config = dict(
    d_model=96,
    init_std_qkv=0.051,
    init_std_o=0.0128,
    schedule='wsd',
    train_tokens=136900000,
)
Each number is 128 + 32 x the weight over the matrix's rms, rounded and kept within 0 to 255. Layers, rows and columns count from 0. Numbers have three digits each.

# layer 5 MLP down (transposed), 384x96, rms 0.0952, rows 250-322, columns 0-95
090084173111088138113113159078120103154110139125109159108169103162152151133161135144145135155145117110133071133118118184107143130140149111122100054191090133095119141138083190118110189085105075119100131123143148161189130080056187168144105104152145105154079160093085117150207169135174079168
166232124075123145080090122114098098091111083156154134158168083152119165058144092118100103133169049113175097162117126106173147103180152114135180128166119170133154119150116087154120179136131113117104108136158106145074075150133115134207078173171144162120126166096167114081169099078127140169
147106121128139152103110080128183167224089120133122146114171146129060156116095135136130136126150147086136121153171120141094138122160127164144172133134116096116164125107130115109161161131150164121087172105102089111117125115095075133100139096114147141111126100163091149084103109109155114163
130124164151141141084114120148068115146185110114122198156136148164147090091108128165147137065182150061074132188161123127157147088160134176097114130154079151105159182115168116207138117184007136095115099128128092122089161099159144140196088100124139100168080101150139117103064088090133173082
184136166125138171166158154135093109156117119098122173151145118143208098161157156131171200189075130110212052114104112100112143165116158067125098140065144123119112106120085100122119117167195124155040148144132148147103123080179136069138140081115091150082120094119115108158105100082086119152
128151067165101090125102066099098106167124117158119142109109113158078133099175098155107113125110174103123140157221146155108144132134171204100078167130128106105132138096107094151099142060190134121107085178147159172142152126121131052128103153149139069174093255149157123113115156154167130140
095138112081130099109160112125134149122100159133084139094145148142159100137124165149170144101076212059136166106114145116183118109151164170103098119088150137135147177113123121104110117110144097137071112123122125102072120108133181131110120134152172202154150150120170191137033121066192144128
162137125094115140084154079101131118110106164124084107176166135066079100095198149117160146158112157125126063111135167144146112115133142044116153105152146199123127126126193102144073119135135166069114179122112150129087072165106128169132140096186138141137144078153123157167156120120120180139
161121122041182110101095172105113151163171101102083151063180107094123167087150146106117144074064093176125165116077150123255145129139173130107143188134171124131137120151187129144139126171133136084170111137120100098110102112107100116170133148103154144122095187096124115161134135117137115124
040114148087083102114122149130157124144149101117057131117124090156072128125143157157102144181165202087082096126068124125157109120119090142106169120202138142080133138120162107186197120136114117175160122129099142075103147189146165092054123145149095122140093149110098184158123171141144146152
035162106126181134119123146135104119116151133140132161110096145177163154129166094094093097167119102094137102114083163124104141113124115158089149113133178188113169121123105152141121125117140152121160084114130130134152096140142127204187109085096147065135088144124187169112094168089142097095
125148132170116157155173154166089095084116106106134110095176174147135129091168077083161141097144136111067130117135037095147148174102098128172125162195066149109106116072137099055058161194093126125200217141109133118203106124126076137163133156104120136145076099180120214066112127123136105175
148116113167141118146149175107081118126153108090102104124132145168096134127136127119120108093161122139134162124094207161052119140127073213113158097161128110133130137123108145177105152122116079102107182112103146154093102110167126070156092146178135156161093103166106051132088117158123142119
137172105146070116080122134123102090201142124147054113137169086152120181106149106128088138113171133112083064152184081158147175127127153129147181189174150142073145134136138102083154086117169121151125125152090153100137121145152124107122123075113122152180128150164144165114055062167095093093
143056171074150115138135165118109120122110138172100107110085086141186117146122134114120119124179118171133102123089111096106115170118179095101109133082122163113156162098072188081179156172163158147101118131124126102147126150138093108187178129107067121154180103109134141128186080138174122140
176115096075162153161171161142149151214166124082117161081199125114092137193123112088128138070162145140128143131132136114065068117170160112102131122088165112087152107119124131148159141122101145153121122152154140113106131166128101101128098165108088121076125099140170116113093094128062125142
085118117163165157115111091165140140118148108160089121130134090089123125141159115065126093114160110143115169083147193116120124085141083114095059134133123131109142088165088121097158119255141112182190187102130146085169084129139121126226104062102080127188194187124122090159192114118182152029
111126070098114115136140121152125144067102145099106193059167123090121103101141162162095124114070168140154189137141148127111167110129108116121211023140048121074204136137197113140130152187196138105135149168108101173143161101138076120074132155153090170150132140157146056138166076088096162104
141125080107097102131177106129140127153112136131148173109091118102126127152140215129128086138159182100186146110159133123025096111137130115129134169119142135101127088122105137136136163121061172141131149139094137127129093118146092108210124133144149163136145078113146124147130098160085140086
102139110138103145104163143079177164164144134133110161164134086142115169134138160100107134092132046186133139098030167142165139169151074157045130121110124126138105142141112030141148092077121116141179130184129120082143138080101094166159169158147111102080124129155167142157129158055140152101
106144144112108092163074116128143121191161144182164117089133162154151102101079161109127112131177181111087142136067146124034093106140104188145153149151171131124116103100180091040129179119159165111143049107161077071183102094195127115118106191144101132131100080134151087153123061174130138125
141135116153127084096095176126111095157132113117159176094122130061098130115092190191146128175155181125115126175208138145157114113142181106143121122061112148098143137092126072175108119116082142147067094095106160172119120129165080180056133072128135142134118189132139096129137197144087100118
093116125172148107124175108154076162143189162133170035157079155114133096105127131118104080085132197057146125106150222111115150167067094113128163120168060064160105135145136174110088125104079128162086127098105122163106118182116148115142183106136131158130137155117115122177090125105138140166
127143114156181114104198135080129096138182138153152160127156121085153092137139198160117099138115151114078134182223173072117096122150087125116156140060123125137115081160137088058119124139141103128118102148099077117101098071143140148129201098109153168089120130079149144107193085139172114119
180081150136163117125126095114134154189168102127108124148153121105164079139131139163147159085129127105143140125103098134154073169092106137089116074116090182114108144132128083095167113100118102113110198148195141140182091096135071087140150170113069085124180116172143147131134181109089108178
088169060087086152103123164102173105166151125130150136143070162094140127113121108181145117173148173145102129152110099109097122137126110138168102123172094124118087104130052110091102120178078131126183128207165225114099097116144073183173106133093190172125093171170127061075097183109148112085
113135124130127131136164108161124085139106129143132088122133149181167149134125088126104159101132177092122110133036146131096098154146167099103084148143165120107109163135091090104104144151077085141086106132133176115148093102136177113162133122102138117140121160154161117132164190184170094106
123119140103157118139095137071116098189118160121142125124104087138138149112124184140095111121148078133136150120153107095123145154125153175134138112117111135129088150115133085102110130154174106142053142134120145154135138111155174128224072110095133094177129076198163154134120149123107149076
117072112072137147097117119114175095184143149113196177089162126139169153170165187064147146117093116135157091123154139140102130106095137139119165163075079090124086118116122133127132111183140146140145142076127089137112128154108094148108094134127158098108115118131124148117157134142149104111
184151115085134178125143110120144157109142119125099124165081102122158126134134141150141094217117095176183121165071109137059132100121134155110154102125107135020184135140168121186097132089158101134098179068092153116100168104125142115166083126162095110099122164153154134103073136112123195073
152143116103088110113148145130139151209110119130129117080171139128155111143105160106104121125153124140172134161183127092069079048101176156077136161095068084151171165159158098115112156143124155118141144108117135140122119122107121127236127156179111146087109095111124101102118131169094147123
121111155132080087110145185115119121135133139132103112070139143072105128141155151146114094182132112126107137151121091170157118190166138175156092160090122141179152137066158079130125114094098124114151114181117060160169127113138134175126101082154141135146105119127083164133120128110138089142
107100139159101122116129159178185142059114116150158082091051142143151092098100167076159162131056075134104156128190119084124133159158201094143126159164100171170064113157097065125082193173104165096116117099162109124171085157158136113099113106129179111135170161129118149106169137160074108069
125103140152115178140151154125117123255145133124126121058158122164147132158114111111134139101121107123125100148095142132070127116134111149091147122083147145122128119146145111152134108130118110139134148106151106066112150143143135118180151122134080083076110110149143126123123145189114129111
141117179128166080139121150154115140142088103183138106097129106129136085169049136116093052140140156119115118136131132122114117115160142129143136102135143104131113123146103122151107125182115098105109135107175078115151084111120156096164147130138103151135183149118144163174136159121122133194
184126099161138130094162146105122171194152142176094119136105100129145107175112114117131105162146174118068094128098136209115098124102162101152141067127109109135122093096151131196084163106155062132146144151118192138128169148074125060147065085113172111192123136078161089160101160112125149121
135097119100157115084165148144167131164136098123189122131099141167144109181099151101132205123152150124165195099134130143149083113149135132076081066107139152101040083103095164106113155110135100074095104187138107138129131117128162164061151166103165092060138092078166176165124173121104151129
116156186189169110155114141196097124149127103100045135160137100144112138070140120091159115135139068138116102160067150182206090132100142131093074087077082125120165111135137198109085118098120099171170062049069165124148157153135148156142137183124146153213092209122108134121104094114114093240
122161171175112183122136142107072118083089128117142187126123071106077159211121149139139111132157130200115162134149147059147114135135122109146124113132117127078115092193114128176125117093127138158142074125139124133140045139100094169119112132090079103091090197163154136135133147107157128203
124131144161178177197133092069132118149140116124129091117131168161158101079080138114112089055123151174099099113085136097104159214125146175173091148081192177069091135126067126112151113071103105149116103169154102126121107110169194087198178120119150090155110093179178043098130113087158147128
131105093164100128128111149113129125138097106148111135125131110103081130149125108116169142137135128111143093112116146173111144072140134111108134158121168056100085100114200107053075143123189105141189096121124147082174130101136155143112159176156114187113117171109116147147167109150168136193
130136110177151119077132143085118104118120151121129111148164103120078103083153118131154118118127212167091133164122093148097138122114114085155151078100120138077092103129134117080123129142181068130137127151159114163116128125140150182151152143135162184184102121170123115107050116171148178120
082118095108102143119103095102151139165106137126134147070070126110156142115088091146136099120191106133088128099123052096078124122146135180143130091140177134150199184161176111153121124078137206123114148136095097107175107128181133119123149143146138133117118075110156144120086115147138204157
156105223160052054166140101113161163162106140137127076111086106121115121205125141143081166191148141112107094188081110031177162100123110126072180133101164144094127152134137135137193109117166091130142100050119119140223115047083110120116099142124158143112124123150154149117063139142204145120
123148130121121135072063143160128077089162152157168131143082132171137125144140134133214116122127132136195157113184138155136122166106141106105135142117114179159100118140162152121096120151052114190040135136094086099158144109104135144083112178066125099113126129106136096147092103149158086117
123088111105127182074146139149122139155162064162115105142070129142142146079151149116198103113153103116138166120100165130148122090118152176142119112118187184161114107088141205184093086128086076138156091166133129079092110185170097139121173131094145117100153169128082122157094083087078115165
128105111149071109106116138154137115198113192069139105098144057106164136131188149119122169141145186133121094126116095136128070136197120098127157118164162099137154150118161114085113067119122157146143156176147153128150102106105110151107170119143135127063158098056106123105110096162136118166
098094142075160161107136149119150118069135151123193140147154057144178085155122138135155147127104151181096129180114106015125111121169170160171154120101131056144151107093083145180157118158145064084100112130119074092171118139085132107141118107148181152171139075134089109185096143136115154140
152081135134189163096103167103147067157106145101184134111107135139168107144179139145122167156134138154113141136110141162146158143080157114163093095132144145102130137081160128102119080163187102075057101105131129169066123127149128070153188162090121136090165132053139124119095101181117171088
097083122145152179100157102147198134180122142141124112163132104116193122153098125069180108130169153067106091181138096179128151074094183130126165132169157121171140083111086111108073145109196125151091143121138128109129127156134126103098073099145167143096137125101091119172091089123134072122
121115108158104101140142143129134087161119113138132163087148084114126118148087089142122139131139080122114135068157160129121048173082144103184136099130143156081045111203128173187158153100183126141119214104106120173113126121054139112138167095124133095147143123086178141093206180169066138083
144098137156122100166122088083066081135109155160167124125091168144170113107103147158165176075165135132135098143083135184103134079079123169112175112089173144102119152074184180089177105125093158103098150137124072102147135180143147143125169092135165088100131143174123093094137120117150094103
150153156049121100166157157094074132142173145119156153049144107088129148124189088214106087110136100174101116137131138132114118192106127182169073107090145179080096159150134089139147147079055110167138170124105131120129117112092126079182139092082114175110118173224095181112104111103157124106
154098147111107106165135125152124044086176121134124165138126094133098110162139165145126104201069091136172094114164107135178148183180077090142120111131122109099090155119093119170163126081057122074122156154140178140186088157195144201084120136183115156181102084131083089111173066089101148078
091110091133132124166130163146087101083136119112113154171072173087126155067144179153183150105138095157190083081084064090149115102145148138092099163158141123160181083132088139123094124105178127127074130156147114127122137180174145134101126182149143134159108138123158165064100102129035141154
130083164129096130113124137151106117157158158150121108105152232095125127164170127091124160111131158078132110142112156131156161129141132131165050109176146165150155108117094153062110124051133164120137155152089059129130150136135130113178048150145111197134122090189121126070099077081153149121
142105075126103118140167100133089140131115146099132098127144146163090132095178171132127117129114141135157136107122053147038101129118200124145137148084128076096134182140134139121147099183131098104132143143161134131080105151146139138172125136112127112093129103164192117125139176136168097100
118160129102132114103128177133178091052136116071131109165107191125123129124150071143135121210123171110128139116131184142165136116206097149147135118094106097064101175120111147145117141114215140153050116132090059133075139055157116114162080079115190145120123144112103147230155071097146183190
143098133114103177142142118148106126191138187109178108135194110172118114122143149079082088145089126132128172143172064140131141116137107051120046118145093124113118128103161079129115157089158151110135087146173166158177114130117159118118121180158144163132114123109145090147057103187098108122
138118144067106148150113075100125135075096133116185162147157143161155109139114126096105136157129080148132123123112140095098147127109171173143123110073099148098093160120070145147136157100132107116169127147175120155163123108117075117205127063105139202112138089178089155184159094143129147133
132039133123162141091174163101095177124090099175155127132147048125169148156177080132173054120179147169146179116198172122177143166105066108104159154155125104067075119101133116100104144072123168199151140076118073142158087143143094143115122178131126093078143146124178113089090121106155110132
126125137123151110151112117124120154092071143146238117110131130106129110190153105183142142112091136161155156120161062136070148092141116092217125101115084144083119078156149117133162168108143060171126123113139144106162126112121130082128138155171103129159106147133093109090115156152159104103
112096174084097133111123139144131110187163176142129165153088152142127118113148150115097143121075093182136124086089164105101179088181163167162106064054154135207123150142152143123143093160084110175129158112108130121140183129113088100092110149141092113131156090063103189085135093119115154155
150141108138093130115160149088093090124139175139134055110088082110141184153178117081100148113104141154107134114144144172101094157106156119129123135142086112108126175103122067137101146143163175101142161125124094142152082169126195089142134144112106142166173096129150139166100115096163116161
149118151079181119122112138131186073165150092106155196139135119128131112187179094188145138113120101077139145084181117130156152098112149106091123091153103062133099122176123059130168113141161124084137140119104124155127169140162096124123140071119150085116141096145111185048140116121166116148
113116124088114096086109121110154143117114131093168173088159124140105096141108112149139122078164152153108139112132174154145103174092130161166128174108192153095124177131121123139133068127149078136168204120144180077057134139139142225124137082072160057178093158116115139092169106085113116115
119168085117161099122091127143136152192162128136091131100126085158121155172151132091150170195121105063200111145152131138059148097093133093132113115104120123094152087137119148119121105123133113108131098099109106099146163170137151146154142113161118154147098141131132202137073086114136140111
145181121120137098187105139115072152159126080111142193067111154116099126095094094095119084128112131085121085140114158191092116175138168130126093183122120082101145136106079170204109173063203133134173129091126125093181132121178128093136161081097130096161202096114104107160146154106123204163
118155151120133118111107164122139174134111094132138131138207118150084147100172136126172103133143175119155158215118201113144158091095093152109074147160109144137099194151090159110093102062107188126080126105158114029059116215104093128126116150107084188139118155076127196114076066090121138109
126134132156152141088133161158135123156141129153089118077125070136160124101082134167084146132090151100161144132134132133052095116108177158080089110144156139142134168136194088121095070172090132152077122175081157100086182084143088139163157165133148167116099172127131120079107157120153142144
117108120137123114135087161144145112165106144148104112144139153153093119103091123105112141080176118135117122122122125140075151104112174109155138070163107057140127134160138181141160145038171121091146147121116118142079139130209166122145127123125128079139152165141118085128092209106166144143
134193128140137099111126086133085124156164101104114149099126203109109122157101084102115095178116161066147104115158115113110109115152161123091167120122151105204152124105163150143095171153172145170056128110163165087114154134125097118153065157102175131126174149114179131121120140105121137143
108120147110149173129126136102154161081121152201170136164162164164088135090079152116141121113179151116121174107160054122195129146106129129078155093113094087126048142152168153155155114167092147148137154143156083058150155089151184108163062118062159143155077120070085098096173082089065149122
# layer 5 MLP up, 384x96, rms 0.0933, rows 251-322, columns 0-95
128128106057082191132156114108141084109141117163130122150119125153107117087109139086114145157112160155138185146084182119150137103069142112093069120160098109157154125159102142115111174158120118168055108121077091244047124128097141104128133139101169073117150148121198113161135095124132172151
119099183088179133141124145122113093149123109146113124119107111180151147137098122094119105167101118120126099118132176120140112152112167155094097134147129091138100141081075169110099146132142149129108120157131106174161070148118123121100203119117085105148190157148162141158174093130089092077
171196122131100164144080096158084125094101135049129170179194128097148107097089060111135073184124149140158108086100154135168139129125120114142165167142181085137104041075107124106143093133164219113125172105124092111100090108111141139147230158109138161127173098143116104114139160220093139094
137156092088135130141109045119153136134166105095129134180152201081107130170150135123115169119203038138131133110137126115156135106161124108166114099142144155129127067157135159103097162169115087144151093115066093151118126162091131227113121135123116143069115115118098106164143065203141105139
118138108173163090090124068053132175121166138116153111118114143200147098177132101154157164162147148123097112054117163120146095182104105113086177126141179082129129103116102179152176118192122111143082110129094084134130057096063109174052132157196144152111144152126183064132142076128115108144
176131158157116117151102110149141139111155151101177118123112210116148142123119111133088124115134092166083196092145095150159146142128148127107140145135134129137062150165064166077096127108076082166168136164122115158139174103157091147103101122122116131059102134126113075112160117134143182074
093140119086168160159106084153126191110122136137108133143111150080117142074137113086129159183142164103074117109077107117161184132112132116138107149163163172134135153102101172113187074100122140187099085120114152123169109141058194126137195149109097135102136101100168095104160104139061079100
118131149106111194136102107082081185102141198140128134120109148152178186133134087160119060162144128125139116122160144111153139122126157098155121152159105187148089070104043166130119150134121115157106125159130119133091096141115096136098102124142110106115115094137182121191134088132132156123
101098109133127113201175067131133221105088165151107159204134180101101179150114154144170075139169157173124158150166130141164155093094056149167133089146122070101159166099077090098090124141137113181129125134121147119081126104050161122100138162144081105093154095038116096135076109097125076110
147115149173084131142140100146116152112114140143135171096120127080087105136083115177063168119151084197159131111152119112153149145129109087120151122125067087144111167126138115054125170158133122120118115128113147119096154107115118104103118181162136209158183167149056097146160118163092173114
116160056117086160107093114080189150115176148146163120165129151124112137129098089142123094155114074123145208088085157141134111128159150124168151172173168099118114108129109149127101122150141194132132103092159139130072112137129118132088162177168086162135100037159154110168023088095188150121
138118120106182094173087112126116135129196189127126109150064163086120154084138092159078167140122120087071188121110144128119180173127116137123140188136121134122136077067125106081111140127134170121125106094070122150136095159124172172122130128115092122138144106140105145114129174131158139092
137108103157148148143109150101148120028111116159070109109129107180132138175118124064128127198092092127092092166127097145149179080124150139127234090120133149133132121169138126083085129180120195053143156105088129162106112106124167153114137194118158103146162105129116066142153142147108182136
120170124144127150103175156080131099101163148090111134105167154119173135111060069176109121110101073082120152113118119102139117153095135068096168157101117086164154156137149136130133176080095128121087154131124160142138098122166122140124114155168081066110121133133189156153135156124140094171
136109063196159135142097098152105143120068143116107123112081132111167124120082082163181111153185124102081180134167136142146146142157108139154201095119117075129119103090120127162147119165120147061141085123038145143122177089100127158135165133134110088108142125158130137171115124135098098127
057175168127135164193097059130109144072146083054137123146165109118185138054103063151138083120192035128147149182180166097212105135086092162146091076133141086136167142076129102148219148068148142119149131118170150168132119159120144132111175156218113102162103129075135079128119131155142125102
208070059124022141180118088132141134076144161181121117161123150181124142133094038085078111168119111134165122171090202095153131097101106132116184147153147147136056073106180145083122139137095122139107107106141097137098120073157143123102194118119143091148123117179212125116152186109149154193
148076180117103142132103155118102095133193113115127137105139128128192165152116128126120170124137070189135127163123160051123109154092143103133138178204152095120160127123161134118157136113054109108101121097129121140173136107169142150107087128156073114092157130114134119120148106113170127103
202070077172150151146076089130102158077146168088151108114098116113154142156091154106104161124131110125103141182138096212164152078109108161161168135135107116160139184145191142088120194138133066154149089095083097170108166104111096147100145105140169136120140081089169097096089130157126146137
096164041141072102117155134120161129089216125115114141117109141101128141150070115212171175106090150154148146118114148142127111146112101138206171130145151144105175061137144172102199150178095165144215069112126109131098053066107171148107112141142102083155159052171149112141074097084122122144
101136161115128229102085110094120109124150121079165159110115151186096112163104172047126184150108157084108112150147141080190117121118105112120079119122114156106111145081119064119134182110157118127132182137154061139146117119131138195103104153140138159160151127156174142076055143091111096128
173174146065095114105107017105155070092177115187109130186151170123165183175087125152086210094101094161038121098079125157165141101134147136124122133141170106146114104090128129104108126088116155151193123124101142092136081111100095169130151164092146149137168115120096097148102106166149176156
176140148201132116124101151103223183102097112082125131115133135139127140143132152079095110208090070135111117150161137120148169165142086044092161174146114103164154113093131112081082128174140113150199097093089098134070083079168178074131077178106164128149159099145141133086164164148143139093
120075112119162089118071118094167132140149102079053154129170154131141119147121164103119086166163108143168154105153170183154114115152171103096110113105121116149135061126102125105113112171102089082072127148161152120072176097129099169130134144172150100175176159143155140115037131157101118125
129127132127151092145104073160220112073215152165080081125182123147138162170054065130152162124143105161070194161099126146141091086138131121195105115122093099101142158098086162056195082124086131103058135107141078207101159146104141118146144106129138132161190162142151102128104139125109130157
123162113141133123150158114146131140140113166146159170128069135135115179111131141135153101142213157171105087051108145117189100108095102130164099114127120127179118098074101092139162062113134135134132109184118121121111074089115107140135191138134106143119150058142119096089111072143100133116
136151125118154148120129081042144148122112097069095170156159182132098099121121096148116112136124082189140134143145148166110112186092118149167161160118096090177090117050166134116155150177090155060155106170155100127099115150137146147148174134111159100095153125155120103089124171148127090099
171095142152122137114124090150117168159104145143135208132122130150101203121062120085126106129130119127120129074095177103125108182120143097147104140181132103170150120127139110128135167082111125169119076125095112149136120123128142159104149163132110079147133119152165136114142095106083107078
122113116131127116140160120103123126108165089128136124111108129191133134171083086153082082195157077127107135172177134117154167112113132129204218133161089061162147069103098108141132152207083132073081150128148166116108134109128108154113124186152074098127110073147134121110141085117130183092
105139111114120146200162120093111106122124162135119082097090119130124132151088033182070182163135127112114172157135174061165179086178130121152171081114131139109110121156119144162150146074166150114123123155147146150113133087157177103119116159124135061127107139142105108127129143082092146139
118183145122103101148087061165132186119064134066181174178125109128154105049104159087091103100129114131094193148119165094136159086105173119100101149107159123167104153170144121109113146158111138104144115103137128145145150144084158111153132116101111116155172172098108116151116168148124131121
196124115103142129100153096131109131066126132148089134169146111150114163103094132087102127095179150198084121153089115186162211168084123110176112105238123165119175116165108139168103111153100104096116104121167104158106055108146169146114082150082138117132135123081139101126110106092129160137
138138124161171138168122108090120125150119158145139093127134150151145147137096114117119109129141086169061134148076134132109120098117112124104097120126168167125132112081133166120167141108174179153121149172133119122129150142120149176138143088130162070098127087141120090154125120147124074115
115111078060145136129149090096148109119128123090119093124168167180123113149120135171114112110128130113154132172169127147166120139155139135214124127135137079214131163071154105128081099126120167120128167111091123150083118131078127125132145108105112146138096141146084128150139127164086103150
141205135171085168186095154179154118105185087096085140101077114161087186080128129130138127141127106163138091104148139127151090182078115125130140141170156153106116116131145179096103173088086191097117108101040117150132111211095120106130146083120132156183146105115142122132120144064110162127
122133125102153155161151144140125166153155107163108155177120162116143157118085114112106123179118113163084110126147154131167071105123065112109159168132113141120154154140160156034091101119169149131110066056125144122119076072057143105098169129090061141159076126182092141191118144051166161146
117069117117067125077121120097167085097184071058152165168092208150131193147089121147111102095158063099086137140162107210157097140144133112096168135079208122140152154114152153155136205145141109207140199144103081125125158122120149127063153212118090115116138128150140108089073144133133126113
107107105128113146139104133107155115086105087118141136073075121170160140169085116089130107188104120091110132178120139119158161099077129172139132187106116066110097136120148109133130161127133191084083079081140044136182138187142142199131155147199157112163163179121135095137141138175148078112
116128095144065120210182094125185125135115130040130144112096138092127109147093136111087148081145093136132123075058145104165150148170149063113083144147171125151184057106054161142105169139131148150119140132109174209158140140144159102141144126191092102141147059123151099150122180123152163114
126109140111122112105147148085162139131152124067147138104140177144150122124082112146120153163153046137136176088180115168130079154118123086163169103125105119113156107088087130151118144124099135064180147106120161108136149153187165135122113164122059127130170117154117116141125133104155176098
101135113183142164218134122087161132038115137147102106097174166158121153143113114134141163118138140156161202157098172142097102106149126141151118105105154118099199164091128129106124135101106137134128114103129125141079092132113109141069132137156109134182134106126094126098135115146194162115
118150064194136138179159136146092125128132119142069108115150128115125124117121078123164121098119091164132155114072153132128197077163128130118164113140110140102072144115086124175146126129086142121119154125130093174151139094118153130087125188109137114164197152096168101174124118126159119044
119159138113123118180153149093132149076109122133082151112099093123098119143130110157069160237080132096126145123099173174167148116132106074194165139150114132115167191141133109100149100148069150118118178091134131127102138133107134127099096140144069128180064075087126098233147103092200107133
149155095112115140176147096147170175061119150150121079115164138150086132148133187082111119126146159172079169177111106111164096120139173106141097150116092110187078076136119123151165120087084163126140120140066117149109097092094095110133121112098179113162142118122124096153175161129126092130
185086167173132111129126136137131110126110138083107210130093144141061199125110134167060128166123144097117143198118104162144148132155081148135138125176131153138108059135069111100084095130107164106028130082129134154154096099104158175100176147123157142123093140135110160170141106138111117128
170137135181089111143115120145157149097169137065162112110072147153214145133084150056079094170118096124100112092092115126132210157145118129102144120121140061130144150118092129132089169139129160105138114183189089120085179163103128154110131117114112116137127131165145148169145123147070122151
089094141159122120121148076173129175059194123063087123154076148141172115141126085143163140161134156103152099129087177058179105058188155114087133132170193063118106150131142144135183126092089147073157123135119031166049131216151162089119189127105126133160190127127133143109114114116052086150
116136134122101104132166134078120136082155111116146191121170099149107177121061110139158163137051110120123113118096129160147128089148097144122198149134141161139108135179090143098174096181140135153128073142128077105155092138038132172137118085156133123114179128132156143072145094087079109195
148122133092129071153133134134068147125145093140132178129090132181118090141111064147100116131116146179149133133122135114155146125137164077132072150125097104166181064084140135121170205052112143192102149190144133127107118125150117131099193196153104146129133111133166125105115083162108119131
123103139074181146116095071136106150095136145146107089120131153142047104087122090133118147137175132163110151183112132069170141179095097079182108182144143164128121137089160183158185110090169098132134106148112134137140077084109153164020123131113186170077107170111155132112096168154155117098
069091171139138153155179098077118132128130108097096158117182172174148122141131057141120147142063155097080115127124162145169110128049119077152138089144100082158118168154130146103101168104054132130127161124108155141160166135079186159079126109136137112136098156082114098155135086127135118121
183127089119128122223168096107151082059125092046111142147141146121124121127108103173064150119136096156180133101119124092146185149113148140170098115146166103108183135098106148082088109084130149169162079099161138133079166198150122138142130116164094147122120013163146124150118166075140137075
180056060116120084111128122080187174109143150093068113171085139083167190165102112132094192067176104140094088164169111129178150158112125117134160103164119101129102122098171089069097112135158179182088146141147100125069137067144105139114144186148143137193114157122107170104126173067048164195
099129142164150081183102125128148147116101150151135077133145123162093157178133150127097173105081114083065158140137107164171116099054124079146146152136137164130134111102174112058084130128090193141104099096111107149146102121083064185147117136116182109106160124113110068172152156178142166171
116177096154104156115133133132134172122125131134092110108126106143140129113089185186211087179104133152135126143149129099203117131145111123100103106130154149166130106140102195096169095110138143028127068127153108175076153142177125200080123126144054125113113179129151105071098157105068152144
094161175112144138122127139110186135133129099147120139122105131130192167125099128120140122159156089077105101106129237098127164139127043119155145128168115171152139113126102112153142174099116123132135126129086130154139124081086120129071114130173146118184144153094102110106068093144144171123
194118161110111165156192033064178175114116092157185156128085193158078131124086077160155145123120125234140154102040126106140126157069051083126073123130170134118149123136118107072226110126104187097102052121132072133081118094182102149085118212128149114130101096160135101164065140148110155145
126150149124090142118115096040133080154127115118124161121114125122132183109067070137181115155174121110120110051119191149151155128165095119133168117121111120200147134176108128087178158139042101121097165113130143121138113120143107096093128137177124119098097144075158114119127187143126122126
108124145152157096114128128142160135135154128150112119141161118180090135087095112120117181128094091175118143078131118097138115146120130061129151135198126066153144100126201178090087131123097137138098117117108110111126120132096161184093100139115086058156186142114157155161128147130137073138
198151176093127158073119090134123165122105163141147118138170112121173101097079068156080146143122128079126111078138170221139158085100124120158121127171126136143133080129137184111115159136148126180082109133105063240137094178158094191125136144132156128089148157078151152094136181080088127092
186211160115153156100161123173116159060126150091117117153086144150143155086104103134118106177128128162144141101148099085174083175154112078107116182147115139192090130154169142098136118060136136116090137144132121167103102087159171087175150165119121122093128136208121134093143133086038108089
070111101073101103129117140101169163086128100141156157157185132136134137118134126154140099127074092151119142142115124151154145160089066099122179074097179120089161138116125103039125132125134129089138168132049159190100094143167201147150173150206132142147076101127117131121112166161097095152
125170154123129128177179100115136145082135058091127117136143134073130121141112092155089155109120136132115219116138155142108110158136117103165119126112142145142161089077098168130154145104133142123126172166137163121086133134152110186142143097146063111136132092154128149086082176118147151157
126160158171136088138157123138099051161141159180127144133084105106167112117100114082148136112154093128108171078150088135159098176132162100153149122203164164159109140123139178100136094107138137105130156126107129156090149141145141122101116104127162108049126156141109078086109147174102105107
092153162124105133134119137132125079049179097092135148217088145128080125157108119112170107191068112108178121115126148132125173070165119143130137113152157114118162153142113134075134120152096123123189140108097115197081190193099107160125102175130077102142135080086159089157094065182147135138
110101091150169095116133131111136163136117131080094140158116193154112152135128134092177181112169097122140178062144150120108139118160129090165155104126103114116182132081157151143147149104076128140154125090094086155131177135146111141122178197164096057118150103122142149142087129100104136115
133123087152143156197170093166110062149138128127155098151155138163090124073082096128152210145106126125168126112142152160150182033122157100145184124130139160137099061115110130133166166123094150053160074143118066149138083111051116156106130213191113068139111167151107138110125152126109072081
154093134122145160139110124191114164140148132105069157151147163141168133061094164079096158152124076095132127143108146150138122148127086109084111135159196094145106124119074143132079197105090188107189110074136121221140125120117130065073130137102120132117160153158204141118158107109101175120
155134159182130164130099141177119124121157136189121130071145159137150140134074115091141156081125108162094154128101112174123130117086153134140111158138145127125138143151086171055097147132084126094181119154123143152129037084112116174127127107115160112190141154097101086113121096134091181096
127100068132092171161116100127139081167134097099135162157103213074123121130130087154147133156153141130149110126129130169141111130096146105139103155145091095097185130113094111151161105134119127084165109090158109103110142090128136115097140206149099129095105155187108122085112129143117110114
168107100118138118146127119161173120094194128107119131134144119143061128122095141060210117145093127088116107110152165157154180078101116122121075126123129067102141090149147126113109088123092106074158132081090101138168127085139168140107127151156142134123122167185127065146138165124141133151
178139131123092170154144082127116159062131207111146122184087198159133138151120085160120125087140109202107178084131147092118145128136087139143157212120132135153147154118055107078191095115025120105120095129137151139087126105150180135032130147110161135112125096170110147107151171120100152130